python train.py --num_key_value_heads=2 --hidden_act="tanh_gelu" --init_std_o=0.0137 --optimizer="muon_variant" --decay_fraction=0.833 --z_loss=0.0001
Each number is 128 + 32 x the weight over its row's rms, rounded and kept within 0 to 255. Layers, rows and columns count from 0. Numbers have three digits each. The size before them is the row's rms in percent of the matrix's.

# o: layer 11 attention output (transposed), 64x64, rms 0.311, rows 20-63, columns 0-63
# v: layer 11 attention value, 64x64, rms 0.0931, rows 21-63, columns 0-63
# q: layer 11 attention query, 64x64, rms 0.134, rows 32-63, columns 0-63
# k: layer 11 attention key, 64x64, rms 0.139, rows 32-63, columns 0-63
# up: layer 11 MLP up, 256x64, rms 0.187, rows 0-24, columns 0-63
# down: layer 11 MLP down (transposed), 256x64, rms 0.277, rows 0-23, columns 0-63
o20 102:141138124108124103133186137123231061183114130134157086119201138163145134095100163158155110145141135153103107090084103152132144126122129151129066084143034121123116146107165163132113111112099115
v21 092:109111179129149109150181184126113196087119087170097177153149091127106136086090123086152068130138092153116096119140128147128123081030111159188135117116112096103106155112176149136127119161151104
o21 111:107143100146152174128091123093128064153139156130126088142179122056154136150188090141155131088146109114136073104228147147107130109207099132083122106131110201121100133108102139124151129119120139
v22 101:145169093158139152119096093178162149144126162125100136143095105134126117124124107198119085135066115130109139098176071144067136161135119141141162122077222139090186096149142089094094134136149077
o22 096:092137113127093158140145155116122102156203120147163098143160167083137101093133176107154124159138146102124144150096185127122118108130124133086063081201080100127076210084089121145121146135089160
v23 106:079173099174064139120102116062132151152145040177147143088122138123170186180119112158121105136124119138119104168121157157143123080119151104157118177116190133131124131164145125143093085105098188
o23 100:184117085107149109182130160149123180151152163148137134206161160120089131110092156158078154100125136084128103064120090126137128192137124134095115135173092093167137073129143114090091162099117066
v24 086:140138159191117134104159145129084090118109111137092089149152071119154114110093112159145127152040153134057117139067149112141124174147109168133136115131214106089140141124153095105147133191153078
o24 084:139150133116125188110047153148157109166173143093153140067143115104113104135151143067171101118167137094161128136178119168080121082114204103134104120126127078096155158088100156146142175075113132
v25 103:115103156133119164142110147129113128131155137110179141108192114130125128200032154110114094168091085176115145123160073163110151121132164123130126110145065130130144092095097090058184170097139144
o25 081:133070115144132145098166143143173095113133109093137155157106091103158093085128124151112141113109207065130109142128139150132095106099111128104155124069199110103169177161156208198098117129104110
v26 100:097150115148092155074103130138116105140078113191129069176123176099116154113077107095084159156091123143077123154144133127110137132146157096098165151094138133212088216156112130156138102125098153
o26 109:151124131078141107207145142115163174127137114068126204101111092098121143155118122217133093138121145133145090120114087174095135132087109148188126091121126127102207079102123112123102140138160095
v27 099:117124072147173160064098142143146086086114109113177124104161151181162100108161126049113096112092146095140142149101092118056089111154117156101075115174165141173158129138130143143152185132095114
o27 096:110090151138077100098136109173112140199141137098121152102115086116117130165141104106152142163135157115143125082148158148203152129148170095142174130110099113088122100142157161066030125072158164
v28 100:195179132111103150119095145164163179120123124132150107196110136099106120106087080138132066102109184111121168161168102089124049121139153100153158140139103108125097087113118103106159200122152081
o28 093:103081089113151081118122104123097094140099091127078161147163211156134096104151110185142159168149034114088083131118174159112145118126154124123123137172113137113157159127143156174092112124117199
v29 091:176120121115154172116130192145117093087095099101141096116098086105128127160074122157139126063133155113115110135150168155157192196138198128138190082183142153137095067141134131102142151113105108
o29 090:145146154089165134102157092152125122140154128097143142154149158157149111110157096070079152196101134130117139142094159083160095103124155096123060168110133126072166110169064095091141079181182161
v30 094:157153153099159156134138142169132105117125049160103134118113116108224085078112155115063111158138169135185104197165152124108077134144120168140103106126147088129141154100129125166089103132137186
o30 092:110098123146101172125121090118137167148093198094219117115127098125063141200141142108157108124125068143084104128102107161134165083118179143113152137152157139133073138144123134124108157174115058
v31 085:103232122090106132074134122140091108115100142120180138190100124166073104146144095088110136146106203087115123102140083146162159113115149116152092108127152141082164094129131104103160120176077145
o31 084:142083157167177143126112134126144144158140088103089143125173182130134124120085153014137166196149111114060135143096123080116128153137094125111144141111152140161135119140116134104110082089209118
q32 112:128123122121153092095176135091152182120061152152106129133122159146230135130098143117142133126103096119064088122144097117108151148107138198180176124108137128101189118123147157161139119050094110
k32 118:108068149176140083063082158120132148077140110119134169128090208133153104147150161129100176130133142067112114094133148111111135138177112195165155172131130114114128122077165126169111125085123065
q33 112:115148130096125107121072155082142108045193065154116129114143129117153077127082125104188127159139066114089110076160159203138130162119130128138164149114134183111126157130128152130124169125149184
k33 112:113126067116109153096097132111174100125127129109102080159132125113125137055111101101115146186114104107129081133162120159156114174176135134098132154134109251117176143141110121168100198112105142
q34 109:155142109096157173124089163091127160111187150049090184121132114056094107158138102155164170109118174131149125071161117082108115088145178122190143132119163152141167149102151113114124127087114164
k34 105:155100136098138087104155182145135092129152137116090189116164100087088185107148079121164175117114153118121103111163136087099127096171158140096160132113172174171137160132139095102036110087134180
q35 099:081099114160103162072131160112132127158136096099135091147123105181148165119137188167192099151153155158108108144129059093067099090121124076154157113144103082129131167140148151061108187132126101
k35 103:119139121105118144129142175127152046148113127097109127125137116129137112196182167174153178176122138151139140125104083043061060126066151118101152163129106122098131121114159152116104143145065116
q36 120:097121166189125142165138125118121118173134116162143069091080161087152126102127141092130121054138117134150123100176073196165183137126127092067173147149144121130107121125141105151156193070166132
k36 127:094165147208129199120137151105098133121130150162132117081072095058109130072141169129128130154153081090125080106181116108177140121108086098115154163158130104153078155158111115161144158164105098
q37 105:114087187151134100114196099106094092127178128057160145062125116069119118169164145179205112127116124140153106089079069123088140143141149151141115114109157090159126099150171126128123103160130116
k37 107:073120124110089165098138120093169101073219157101115108144156150094117140116102125156167156121115132093132156145135089120138113065172145141178148090128112109184086160135187144099067110185101126
q38 118:166143105132119098183109053091173166124137138085115165156143146142063175103112149173096122080109130173154089132145146107109128086091118112174113085114118118161137173095146095098085179175181121
k38 119:183137172123145105173116132071170134117158136117191182153120136106070143073077161183116121111082130176132107143124141072121128163083122116114121094079137125178194089113151128132077148117162139
q39 114:128128106195125142112116108078151128134100124148207131093126132140098133169107165115169110123089165140132142173198060080127073123080111127105164086117164087144115108141107171199132105128175154
k39 108:117107127194102136127153173075147091088157121113188118116095092168073116189094125134155095078119175122163102136164078130093087110141078115154161097097157118139154166175093120181148146087132119
q40 109:096075075143132160074098123093148124158186155134117118170107143110112147184160116131090124115133137096142141142143151141097088171108060167089198084078060087160094141158146155130161143159112130
k40 116:094137093145179166099085124062062129173127118137122098142173097161140118141158136149136134113181143140149131096143099097099084154080075164093128117057170143172119113149169195130168137156094150
q41 116:138138139159140155079084096100088082100119152111110176137095107182113173101159086127117041167116158122148114125141107147111106125064169166192109134146097131150171174150109137138148200135135082
k41 116:120121114133156111151114085084144070166070135095061149082081124124133182089175141179105096135148150131125159102089124076146091173120166094151128112137096132130168154102132184103127179116198107
q42 104:138152101154173093159122123147109095104224149147136064107166133088169161171164082150126151132131107082132085193124151090064126104108098181134137108126101154107149149123181135122099084126109166
k42 109:156112109127093106158054192079074106100169124125139067101179150113175129170172139127115114102137164130114061124123141117132197145136156172115109110104106154108121138126162185066151080144118123
q43 107:136107207151130123135099072093140136087100112204068118159109157119134111150140095115090186110155131184045111124100083165136109165158135154151148102138140115099101144181105127141122140142064150
k43 104:165142095136125136097111088133118199078077103126183097135105119132171110083170156105121213157164163117084111124106078098133126131162086131148151101170115173180174135138082143141131155173156148
q44 100:153149154163146071083090182152081129109108107164072113132147152136148124132147173114126227164101135092118124124148153082098135152169134120137114157133143146175201124118070109119110158063140087
k44 103:164158095164142090098093177175141135135148067108037119101182131125126151169156133096130205151143151118120096151143130145157132121111126062156099162125082113147155133121132069122143162079085093
q45 120:118155160106090112142148106051051130126114197133122082159147105170081100124148138123123129164189152081100123169137148135171197161138114100102112150154154137099097092172178161117135135109101087
k45 116:141145083158137187091128051120120198091128153095105137143140146128135101133111120147126103174146176133121145165118144093185146156134136119086193111121181130052079139160111113105141071077135092
q46 117:142140151133099153131101133147158057101045129104107162123117088116139142163078112113122105097138204200161129122156157132122146103119041138146114159145117111189132107114130137207120112083115146
k46 111:072136129175117166125085073205139099162140118143159140166141109078168077177130139164178129102120160112167133127110129147104158105059088097134163146145133115156129172102083146132093144067171155
q47 106:113130156139084102149079127123098203066141128157146104101121086155155184142130149135131139174124122108143127129117169154118189129148195145115151088110054088087115117136165109128096118080066188
k47 109:087195121165135072124119157183106122079105142075170104123103098137178147129125151155089145136157121160119064167137129137120122181174133106138112072150157094078140106185162164114065131090110150
q48 116:122197080170169097073084121121135096125135137131202103115139167136073113131172096117124100095094130158085166121109115085149162078145095152153105181114137136079114151194141139188154164134136122
k48 122:173152120155139152156105081095132069119105078123136143127080152136166187145134061112140105120108149136147116148144078059191116087161119188095143150151099146161105180080139113141191107096137145
q49 120:132110151108129127093153154095131125096087088128129118131205142072116195092108176063081137116177142164115069124080170121045129153137166109143160182143107165136143099107125139156128157114098137
k49 118:110101093099149097132098095169132143118131172109150159115119123102123162164084215109123138190165138112119071137052136138097135127150107092161159150157176180186144094094124097107162118067098120
q50 097:112093165175077106129072128169095112100155141109175150073140193143132111129085134127143087150138176142119131149088191104080179136169080108192102089106130155104113120164160110112125095134080162
k50 100:087115092133124108173043125194129148121100134100151112219184100093147103143125130135177147105050085142131144151094101067188135157156119138116119131128121112118157120103155153122142148119090172
q51 106:160145048101113117047126159151096171146136091163103102145084117113073125155116173147102168082159136177172100192153081146151126144106136130131139177174169153103088158112128115126136089119114163
k51 097:122135131154186116161176080114131125159136072124138135093155173139104170133134155108144164116198138080086123136137095138104173097118165087092082099117193153088089155123072130110105148114059174
q52 107:161146126085105140102144091199156153131200153094178131094107131158146105116106138115154082128133141121103107108174134087137123109167121126093159097086134133111090099128094162223135156123036151
k52 117:115144139122132125135146109173105112106138122145107120128090016148135090111125138102129085075166147087164105119150199134125131118183136183055177117161156108108169123073138148182144117112092158
q53 113:150157090108143131064161107165141129076183109100099120145112149107145173076148148121147143149083186177147148129095159131146161183137128098088044126112139123166163117156147094076150158107068153
k53 112:063239095097117115149145106143106155155119091116032101138110162132091160075148133114136169120110151118152104146089205095101143154132141139152152129120137081114115148124144109083116117104086121
q54 097:104121134090168198104119150211100122194097116084159113094115160148124130138133146067114122116171107162107074146149164109132111166099136157123152135077148131127119121164158074138074137049146159
k54 106:097101110158114107154118151189067115122115106144125126080065110162154191136155104122141097147120140083075181094132135102122192141071110115156133193159166151162130108132107121136120066135068166
q55 111:131106106130123165215091156085126145114154162126089026129115146168108112139131138107170158174121142088142130159164114065121154126140076154124132117115136105124146107105097079176183178090153159
k55 111:151130126117075113166118161128067129109142126117123117100162139126145123138100085130161108179143142142121086122175141125194122167111113150105144150095130057174136155227099111215136107076144094
q56 105:111107145096158214132175136095085148070130130139131103087136167172138095129146143124130140075116169109156126154130047137117068135170084131139171184176063150133079100125135110124158131137136099
k56 103:123091116109178177159161144119127105144172142121143102073158107093148102176146115085101096167128162137075178112095161157092088146174104134092186153134147103177047125137117133154149140179123074
q57 109:173095139105095111112139105067105132142099154145143074131110061135139095166148113101144114151164167107158137074070162164123085102148084153143139143163106160167107162078169123097060177099164159
k57 104:161068129125138147143105113128109110119151147129098054115147125099140112120104096154123096234141146128171170154157104138075162180107115132138114091177108134143081131142124172122063176077160177
q58 119:106127116173087165111090144093189129153110136044071127123132122160171083138111130145106165109145069124092131084156138137091126152116132133101103199133131146158110129188189067139149158178108127
k58 124:123184134137145179137150118142150106078091132155049124166106130142146080134108088117110149113120142117113100095071082157115161140107162138125168168064121185214119089178151125151110121184137145
q59 097:120133161107127157105162096103133123069122165108147133127064099085192103120141163185160207103116105106128151211107140168152121087145174110066144128117121092074111179098115125122098128118121109
k59 096:104124124097153156105196193101128166050144172053150124122121177095146119115171079071088158141109106134153120141107143164115141084113151100108134096124174091069114112118124174148102112145159162
q60 116:159127126128106115129103123141088135106070142104123131093161127048129184151163126111107124169116158089162051147205097202150136138109163174104125138124222126129125125126147116152100163151140100
k60 118:148134130168128132130085121142170136151188219086089107086129115101082189132143135113129119040175148069121094111153075143116162127126127128163128113092160128133120116118080137070127102132176089
q61 107:084156123141168119131112167107111105135139113120081199145115174164161134079156171091156101152144126119124134143111112156117122134135116107103127130146101144075129054112061041202069117173118120
k61 111:105185104101144140147076193124093071096144200115083147178139152168137132145138118113121132086139100110042163148092146140160068152165100068131115131143119136112151154110091080151170141143122119
q62 110:144130195111188089104096111062112113124129143119114119130162136108174137130182144152072157123156152177170116114175143128134119072117117053156181150089110144175172129183084102122142136093098149
k62 117:156163199156151143054083122105075126141159153125096160133161129031197107109125143104137095131093197138091100119109116112119118109115142041144145116149155121144169138151161116123152127113123138
q63 110:166119151147110121097125097095091134229143092127104117110129151122141100143151122083093160130035124113154143095172165126147128142116166069209115137123108169104143188137152149150110098145093090
k63 116:203107149161142098110090120157098175135121098162088145071146101134118157144107129165069164079066095104140147075124154115151107089153145088110193133127091105133112155121149115121133175141114212
v32 094:191165107149149143124124155103122087090090103167123181134127160137132085095155136112169129144162174127078078111078147170156144106103151133130119063117165088120047084085151164128121122192151146
o32 091:131149135153121093074137156106151037169096094138097112140110161175124083178063142142190121197106146109116092129122189137159097118099132102179098181114109165136143131127148157148107104110095100
v33 101:149126096138105125096091104136159139131196124130149169099138196148153142143125086110120062180041164164156131087124106063118148102107149116150062161123192109124103159121101115116085107131093136
o33 107:098156175104166052160160144128181142149197121115145208129139153098146153110053101094148129086088084178135107101119127146092098099150080086134127109100080154128163108152147135136127130158153116
v34 093:133076072121144073146176112125107048152121196097167123132140122152091110172151148079111165132157125139115141125162178128182173094106151115140123178110097079148095154139067182111125166135136115
o34 101:081107157121103196095066099090111083149076155102071099145149081138190172130146132181126146131147047107134137126137131153144143179100159147131180170161102152114134133138130117115162126142072098
v35 105:094135130147114103084102072119188169124142110140130147157187170101109126097124137081123115221132160080112156109158135143130105058151144165104140073158084141191065122096096149125135144120123105
o35 105:107092091166169145090155132167146063218135091161141128156136153169163121115124146086130115139171065096094111120109177112098110147136133102152106102091088136139158130126145062187115099103145187
v36 102:137081113125138146182124142111154116119079084131117161130083204072083173105173134116102107094129167117129109166096099177098090096112117138036162127155150129126159127177147160186108111093113116
o36 099:143160140158137097107137101135114153068115130160084161179084176153156119128133145103123145104107150153137150153127130140158186184074131115086052129173144124084098118129101029168085162101122132
v37 105:087122187171109144117107120141104102121162112119123116066122187179097145135111089160088148134132114123130156093123144144205120140132161197139194138090174084117071100079187109127121126156114089
o37 100:133175148116102101079076082093139058083169086150128120118186112071095134166158146146077133166110116166128139145128179118130117117137129096180156134096122162117146158147120105082166111129141219
v38 100:191102148139103160137177157107126163112136158128059154114099061077123147124115136139138179155134112107092127162098166057108133188165185101121097128167107109078092194124137135138141112100104091
o38 098:131126178126151189182040152172162141140124157112188139070124087110100159129128132120098109119132159168110118103114098168142100103127133176096087079171155098107106145171097113125070143157080156
v39 112:078132181179129112175110149110103072118112085109122137144096173087117090145101165111122170111152076069113101145162073123152139188081148162153135095181122183171114115149159160114157086126141157
o39 114:188139152112069136078135116117071127071125127145130100095110095188110118176160140111129104206096164157167174144106144087133136132163195098129158117134128104092132149149093140125087069128104181
v40 091:111157112089125132193115113113141102117069099127157130184121180111125181100131074144105141153152173096135111142175174129117109169160145113172206147189098084139079139075083142132162142104129102
o40 095:102085106203170161092146099125125165143100111138085157155121208164100119161149143102109181100151122104091127121175090096175118164116088093111141135118129103113089167197095112156093127107085167
v41 099:141133196183146131132134141151034104118090119156106152161144046147154110093095176153070119137118149146076098125181102148142150141126139137103177136118164139088148090093136155113123077144113076
o41 098:140123115165104060041107130121122142099128149071133076108169102099130093146166112136195177146151181109119171124129135088096116103110167136116133077103200159185162172159139113104120130126132114
v42 099:134132137118161081129141125084157143154186142126129041209106116132176115160128115126105186113101110074154161102152098182120171119070133062169112146124074143090143090097144125127161115105133113
o42 107:149123125101122128103175111109195089067207166127161124162189088125166117180122136178112111139136115111134155103117039089138147120122148117085193140147139101120089077112087144136113141137092136
v43 107:145142130114097143187090198087163144081132158126136097131121104169097080089081129105123069073138207148121168149110087129140084149154186141138154103126144096155154170114118093130092143169107090
o43 108:129157123117100100110111122123092121154130112048128158141166220093119093109144132128087113108121100183152153081096193168166136120150087151083116159115183175121136123063156147130108099143099178
v44 102:149128078148212118183117130117154177141143123069118133113151158105116074110106152177188109137123152122139162073155123110125086166055156136139148091208151126095104155118151149102174154105121118
o44 095:136196138139126118148109108144138114139184097087133110127153167116128081149158104080130156180123108136100125124046078085139167161182120126120072147153085156162128133167120116093055102188125172
v45 108:161113162170169152111130143169160135135123176101095111150104158137095157100048115072137123099146109166109093148156141076041118089122141165157138100159106119121111072182086127115145162157126187
o45 108:100125124148134080148157157140066149104087153110152122106109129170145198193140132099107112150072067109152134121117202117175163154096115127138127155131105174137077056149160105105098081133165118
v46 108:114128193116086080142118137141109145116144184144173070078125151118166102106108121059156149144129086141175120098058165115114062121103112142178135176168196135112097115122129145137093122086123102
o46 110:144165114171122120098141093103122139186159116148134141107100102128068103128149102202096082133078061155171156088174122167158110118119077119156120150135161138144129088168148062092096161181114160
v47 121:125123131180156066132113154115110140160104117115121151102089156126150141084069133195136128089159141172190112124120151127116101148084161186125090117170173123124072153112079090086203144096167134
o47 108:103132140161101081160144109095107189103127092125109134045135147128120139156151112102145109118114158181130081132109060146124142154173125124158190141151115126143093103160217097085082117111127197
v48 091:135103161107140127141106105138079146127112126163139072122094107175175156128097148197151143116110159122200085158121073174129115197121115175077098155127144157128063102131145125116115196124185131
o48 080:169161064116144068141077174122141163066109112188110130081136142098163169133141155179131158067146173145144121133137118121135107098132137108157121150138132154128151073120114086137115138069049179
v49 089:183089167114089130090128206129122168049127126152171163160082140166119135091121152112135092115102105139115124128132089155120128104139204154116178180094121131115114151142108118039163159133140099
o49 086:144153178141131133133129109137115112139160111085167132088105155037104212148119117108160157070141130150166095126133155100158164100090126079128110141098156097126111140121218118161114134075081167
v50 102:177105124120110150109065105151125165080159128131138152126103179123079102128077152150167115153109129138118139117121116123111090073118185143087089220113122089093092095192147151121158185079104129
o50 109:134149146146200120146085116114149134084126100113164150101071126075143175161120120127085127077105066160132090145094177114119173125095214121150106113190130152093139133153144089135158102151076157
v51 107:171071122101101155120104134156156094098112041077164106196172134173129143090147092129076120121171146124161148121132133114105101115149080152121147163110146121141132153089187099153155093194110084
o51 112:104147110155163145164082135102131095101114115130184104162108151116088100186183105091154160076140122190128180126144151158150053127090065073094164098105134129195101135114116143159143137129134103
v52 094:144133105151092172088137135130110085144167106146100124114177159117122181130134140061146140149091138114047152155125090057149093140199119113087128098171146159174195149113169147137103088132160128
o52 107:166118108107129109110167130169159156170123131142110121140118099126107149057131133130134101172158133122189119101141238171087115162154139139081065070136095105142170109066079139101123143104143127
v53 094:132081121132098117083186162085171074167089066090116106148107168077117147163145159099085109111175172123134152134106159119136094147095207135093126109124116151173121131087089154122116064155116131
o53 103:157127124126113146140062124160086120168144101154104055156114108166185062155122140098121097161167148160129153116155153196133190191122084109132128111118139111099104098115180134145085131080089088
v54 105:093167139149155100117133130096155148113132128139101182086170076184164113128137132104180090096115124181104159075112132160086160153128168133052094101163204148130098160184121156099131137100094106
o54 109:134190132135109060179089118135158113142166109120096122076121175150118161042106142110128121127134111171109096155101108149147188097108129156150138127054163088116207147101131116148123146096179115
v55 112:158126161131092112086149093184166117173126152138066105110109129114148166175058117155151169147102098070085137158156093159112055187109140149099129150140127154144135145074168112111189101138149119
o55 103:147135109160100118156129134135140137113162177157196099118133057129154127177172153131114079160136181158184107176124108122091122075182122132145103092129105070086067116109106188120092099141092114
v56 089:124158104129105107105141061132112158136155158169090116131056138178128158123148139145109133111171110139166163190116175144074112143114184182136115050183096160158107121123118149190118116147138077
o56 100:178115142125195129138134167123104087136173168155072128137184118144128133114152179124101133130114152149104062122159101118117153148150149137125169098165176134098123076065146042094087075127090123
v57 105:136110150112108075103134099123111177125116064136153168147120132156113170136070133197119068110140121108109160154126126169099151099125188108111126136125049147129105103106193083105182168187112157
o57 102:147139172136156114169133187113175112083122100115137109187137159104111137160155137151134165086118177090092070146131120117094163119144152129123189101073118125108135143128178114129088113014092123
v58 103:143135121105086123168112126158121193161113131139145145101079116045169098129126116131117117133108114190129088141132096142161133161097122123208141202082094161127136159114118157176143094074057125
o58 102:149089149118124180114126068137121187087155127120172168118126095147113122127094097237080110105116118159116126150151077084139135142102108075134143140105161131112107111157191129102134094208158125
v59 093:102104132174104130123151113083100119170099143099165142124146130138161110147179157067240129100172107077068157103145146103138156139151153144093182137130103128176160102123098177101100113171125104
o59 099:159179152115086175154114160109135110195118121112125081121155091126097120072082156156136124173161087107189108180168138142149130119088174068115114130090152154082154110098119138094193111077118120
v60 118:110158090170138123157157056123067155114181138164138200146139100137107126139173078106115129111089080109136107115100122193078138114101118179091153106194171113137149115157172119122086137161116098
o60 115:138200152113165112112152140043132105155153132152084142207157148124088179072136147128178160160132151136132095163079073078096122098122090159084145087140101126105152147091121093152145120129126136
v61 101:134186071148102152133093118129128129119151178157086125091114107187168147111119090157143170135083116174142160151159124108103093146144148097201145141049122161113133051127088154114138090186145122
o61 097:154113097086126084146139081193126111109208185134153106105143120065098123143108126144186125075115150080111064151120143089174151133160105124108179134117125183125124118134114184129149088176102121
v62 098:133169135139077068144182102126152078117151144087139094223086125123145144141130080094113101148121144141182124134161153182159140124073132104136129165127177121082161079158142093075135082111119136
o62 102:130099119188119085092090149073089098132128151073135146138101140115152113207111162119110139134125144131140145143161012148088140150102092129156183149151151134126143144113094155194109153148131079
v63 097:178069164138116123071154136133127081115111136159113123177124137136125158092122158167112096139143115086088157177134199126116139151093154120129174080094105099097111240170084110127120117160131148
o63 098:132056162150178158173104115124120104146044190073152136099164099114149118155137114068143108080119210162162148081132117099136113127131143164142132132117127117126125123172187131105117127061135115
up0 112:091193091164087149110128103176116159091040089094142172176146099126138145162160113125093157084128071101111088112144125097128137070145136168133105158155144128095170157138164128153142105142064155
down0 097:118105137075137157179122149112153136076134180113084143070115149085095120075133124178116121179181118125154144124145179178135146174127159119113085086107136145129086126106072086066123169123183096
up1 095:099092089155131127174122099110065179150117136149124124129129127059117145097117132184077077165161104104124158161159155064112145151112077178140158121178186106147117147071128084140171141106102098
down1 087:060149130127132160125136162116108179154151121092126132097101133147107137072093149130099056097131101164171110117149037140114186079178098157132114089115158173143188133148120120133130201148129123
up2 074:150156104177130188160162102186156106120116163103120101094147119083157143102098160120095131178133130158163126119147131146072100132182161184109102108072107127136106062101042149140110167091116115
down2 079:161069106163160139168139125168137071169098105081109160124115174116110117166140144149109203099136092161108152115125096071117132194137125080129149167131049139094074169134145142087124147103156126
up3 104:142177089113135135086166131177132147082136140084125152071080069087143154079110096092125172106140113127129107120113051128142175164157167091104127171175126123115111159151091146120199144172155148
down3 120:106138175141139083152045127088107093108134133124126122154116164118147084133184109170102087147069160115134153134171170108123188198072066101115160135128081121115198163127147120131132136116153130
up4 103:092086108114085143145123141093160140123164178112127087163142124135165108115163093114125150163171090109146148134111116121098161163088073168151098126133097093229147090072133148146130102161059185
down4 081:105130121158106181094074105160085093112202096120151214094110166131084084159131172175157145130127127115078087120099082134149095130124171117113115136117191156086129150146162147097172118108150130
up5 088:137090122098117108165161212136156082095151110149141162094192108165092126188132096137130134049087142154092145096130150165090111106121186154096116147102135138126143104063123125152146107164081086
down5 070:077163158157121139155187149107080134103169120072118081122110120060124143082106158106144082159145156123157095107102088115124153130145105128140083117206185113084110133143125112166127142133212092
up6 117:116152036059141086150162101128168141130113124158155086084164110114054111137117133131175119159124112154137149174152172160125114180142149123108102100121118111077097117178079188082140116102146139
down6 121:148117150161127173066146088085101077164108128117073141131092124135178114105145158133126117105078096133116141118117090101108116134137119160146156166135204121160143136165170050189106149194079098
up7 089:180129098186193117094125107102124177117121110179125073157175126131145128165155183109141168103177102063130115077132134154144135115119122111146093135077102183144077121112068157127170108167110162
down7 079:162127117146100153118147115157075162108104147119124171099085110126153079144091065147164134157117177108197074094152083149064144130137145163180141134130172130153151095113125155149108153109167041
up8 088:163145137154131116162144053121132143115086109118147121155099122099138142129138134086082180111096113146188173160158136150147165078145151124103150080044122107131181166052106145170143184141125087
down8 083:066134109166119142138108079160092170154158131158135169151150161159127165126166130112083121175159056093098133121084092154135165158171099160055152142150112106117081098158088126079099114170090131
up9 080:198126091088146182171230133122140126114155100168096178135137106127168118099114125109122157104157111089080085116142125129169127167149088099102180101107126127116139114078137161138152171061104153
down9 089:168152114142100103144220078078117104129150154108142107106167123172148115160193094079133140114098128167146172165092145137135157062129126095151106099125139066139117083057136103148103171139145147
up10 096:161118135123153143065165159111125148141156126128148167133187112094112058054076096107126146128051143153147157174154093147184160115080140150150126164142145107138120104210129133100126083119103134
down10 088:121137186142111163111116124143162042199080120110121077093137071110153101127131168090167149135133175061088174157143153134096100083150163148150145102128128141148126113093150166104165176102095127
up11 099:104156140130139109109133157163128122106099144139156102107084121104201104161097074179156148144113084160119117119170088111130117058177239089109128156178100169128106142095097121166134125099107142
down11 101:147157103087112146150119121086123130116121105195120140194158195114063109100123143121123122102152152087157137168074248103094084160086085108109112123122134140132129145129094112111162139153156126
up12 105:085164143127113152096106126095064137115173089186139173099137132127137147110136098188098157139083154134056129087151157129155152199121160140055144059148139112179123108093101134145106122094113151
down12 092:123105080128159088137092156144154140082183155138104135170109120094088128148123110168167089070171150135189184109135103077080104097152099125111136207166052119134138153153130163103125113129125097
up13 092:147122124130056134116124075134136131119062153139089106124137099165133169132089129134093134130076114139129130133186110113081169149224147159111140143203159152115170151080097145059133089154125138
down13 091:127142097182144061191131156164152094111204097143128136136139157109106122090128161132178128097111171131095162108079105169124078152114098091147094081143169122161049117139165160098091144135103129
up14 105:099129099074135207161191110093158090120144125170077122101181156160110152091184128109159140152198104113121160114116104128187105108124101122112143161159112100076108119141065130095148139111176113
down14 120:115170116123081114074169120139195106140150126074151217174141113141036106126115124162148128104163122137152106125127138114095106071123128152133042116131107133131143160071148150154128148164117162
up15 102:125100119168115169051164168095179132132174170137144055146150097094170136115131160117138094160135132109122108122206093097103150159106138140063147170064120111123112103115128135130158102083168086
down15 116:151071145122121117125135062073089130192159120102137087118180110138187127175135181091094190178166121098158176113116132141117139112122117120119159054119173119134088159145129112077111155124141092
up16 098:129176139171115132123154095145120100157093180128096108082201072106164131128127108120134078091154064125101093124147096112215126188134148109130143153104170152083141093110127114123171104107088078
down16 101:119025123129104173107110135179164104180122116125107148117130145119126097139141109137103147159163138057127118143107075163083137174193161179139133147084115134124143139133144087096049168133133171
up17 106:206121141114144163139108123075184151161146149194108072107125135134057146162121114133153095079120126108129101178094151155084131171099146133122117159182108141118101042130084116135119126094172129
down17 100:139101154168150154035108098047144115202130111129051119109170138149131135115119121124140130094157102128121126145116118153119141135148181136140133130119121150112106091178121058221097121166117124
up18 092:087052120097107098117115142140091199120105210139147125101138160092105089111133147180139097178099115143138175160133195083120091130148134177115140131145118093101134080113167144095162088100094153
down18 091:102116125098103145103097123078217066092115101123120117166120111123167106089147142137175108074198163064137127088161119201145141124144110179099150111171137175158134095131141113120139090146160140
up19 092:166122117124158170168085080077129120083152121162088107142197133105087175127089183153133130073141042156099124139163096115115111122145091168146081120117144113177135068122131171127131147079125128
down19 091:202130090115091130106139122128131075171075129140136141081158127160175127163093128057130139162118116083098130153111125157135168097153151127166112094166090100165070179115129172201107135079152131
up20 112:123106079133162099162175089118117110138153126113156093174144171100085143119113108100176142119050152142093110127164068119168152148101186152093102097118117071132162150205108151071132118154114166
down20 110:106117094144171156116173090141195036090139117152111117090181117097146109108179126094165153159146147065101096113152171145139124095201107121136166073121118159125098127107123137177110126135089148
up21 103:144161157085117135170155170108153103101119064174140131147136174094124034057088163132141165127172122164112154063114121106169077130078102085111169143109154127143139141123083125122149139145098145
down21 114:140184199109117116125138129146109092151136111056121181125148199076095118161159119158167160112130126125175130060100086128125070106100123112170075103077131164155139179089128122114145110119103149
up22 107:133163175148116122130126102050116145174140165146139128134098144104087175161123128109160085094117068136193122141153087104161136101076161061131106160175116144132154132167124052131146114077121176
down22 108:113081121088108128127120176101156157134173134103164148085121147125081135179130149096114153098084101152134131158167183172121071135140143104162153170136094181119074089104144153051061173148139120
up23 109:130091142095142116136144162160141098103141098108163120192121094112170133094139132170095095143117125141138169076178102141149155116111185149066126065129199154169138121183139093044144147090121112
down23 100:108077165139163175174061128144116131078112144111100122109139144081119111106148160213085135111145112115113095163122122171104120170098112161174169207088122159100105155108137079081149138159101141
up24 099:129140125124191121111103124159071155112088153139091092145158149090084073122175165093097142134121066207148091067173137131174109087133110135102125188126153118114142164128158131192141117103137158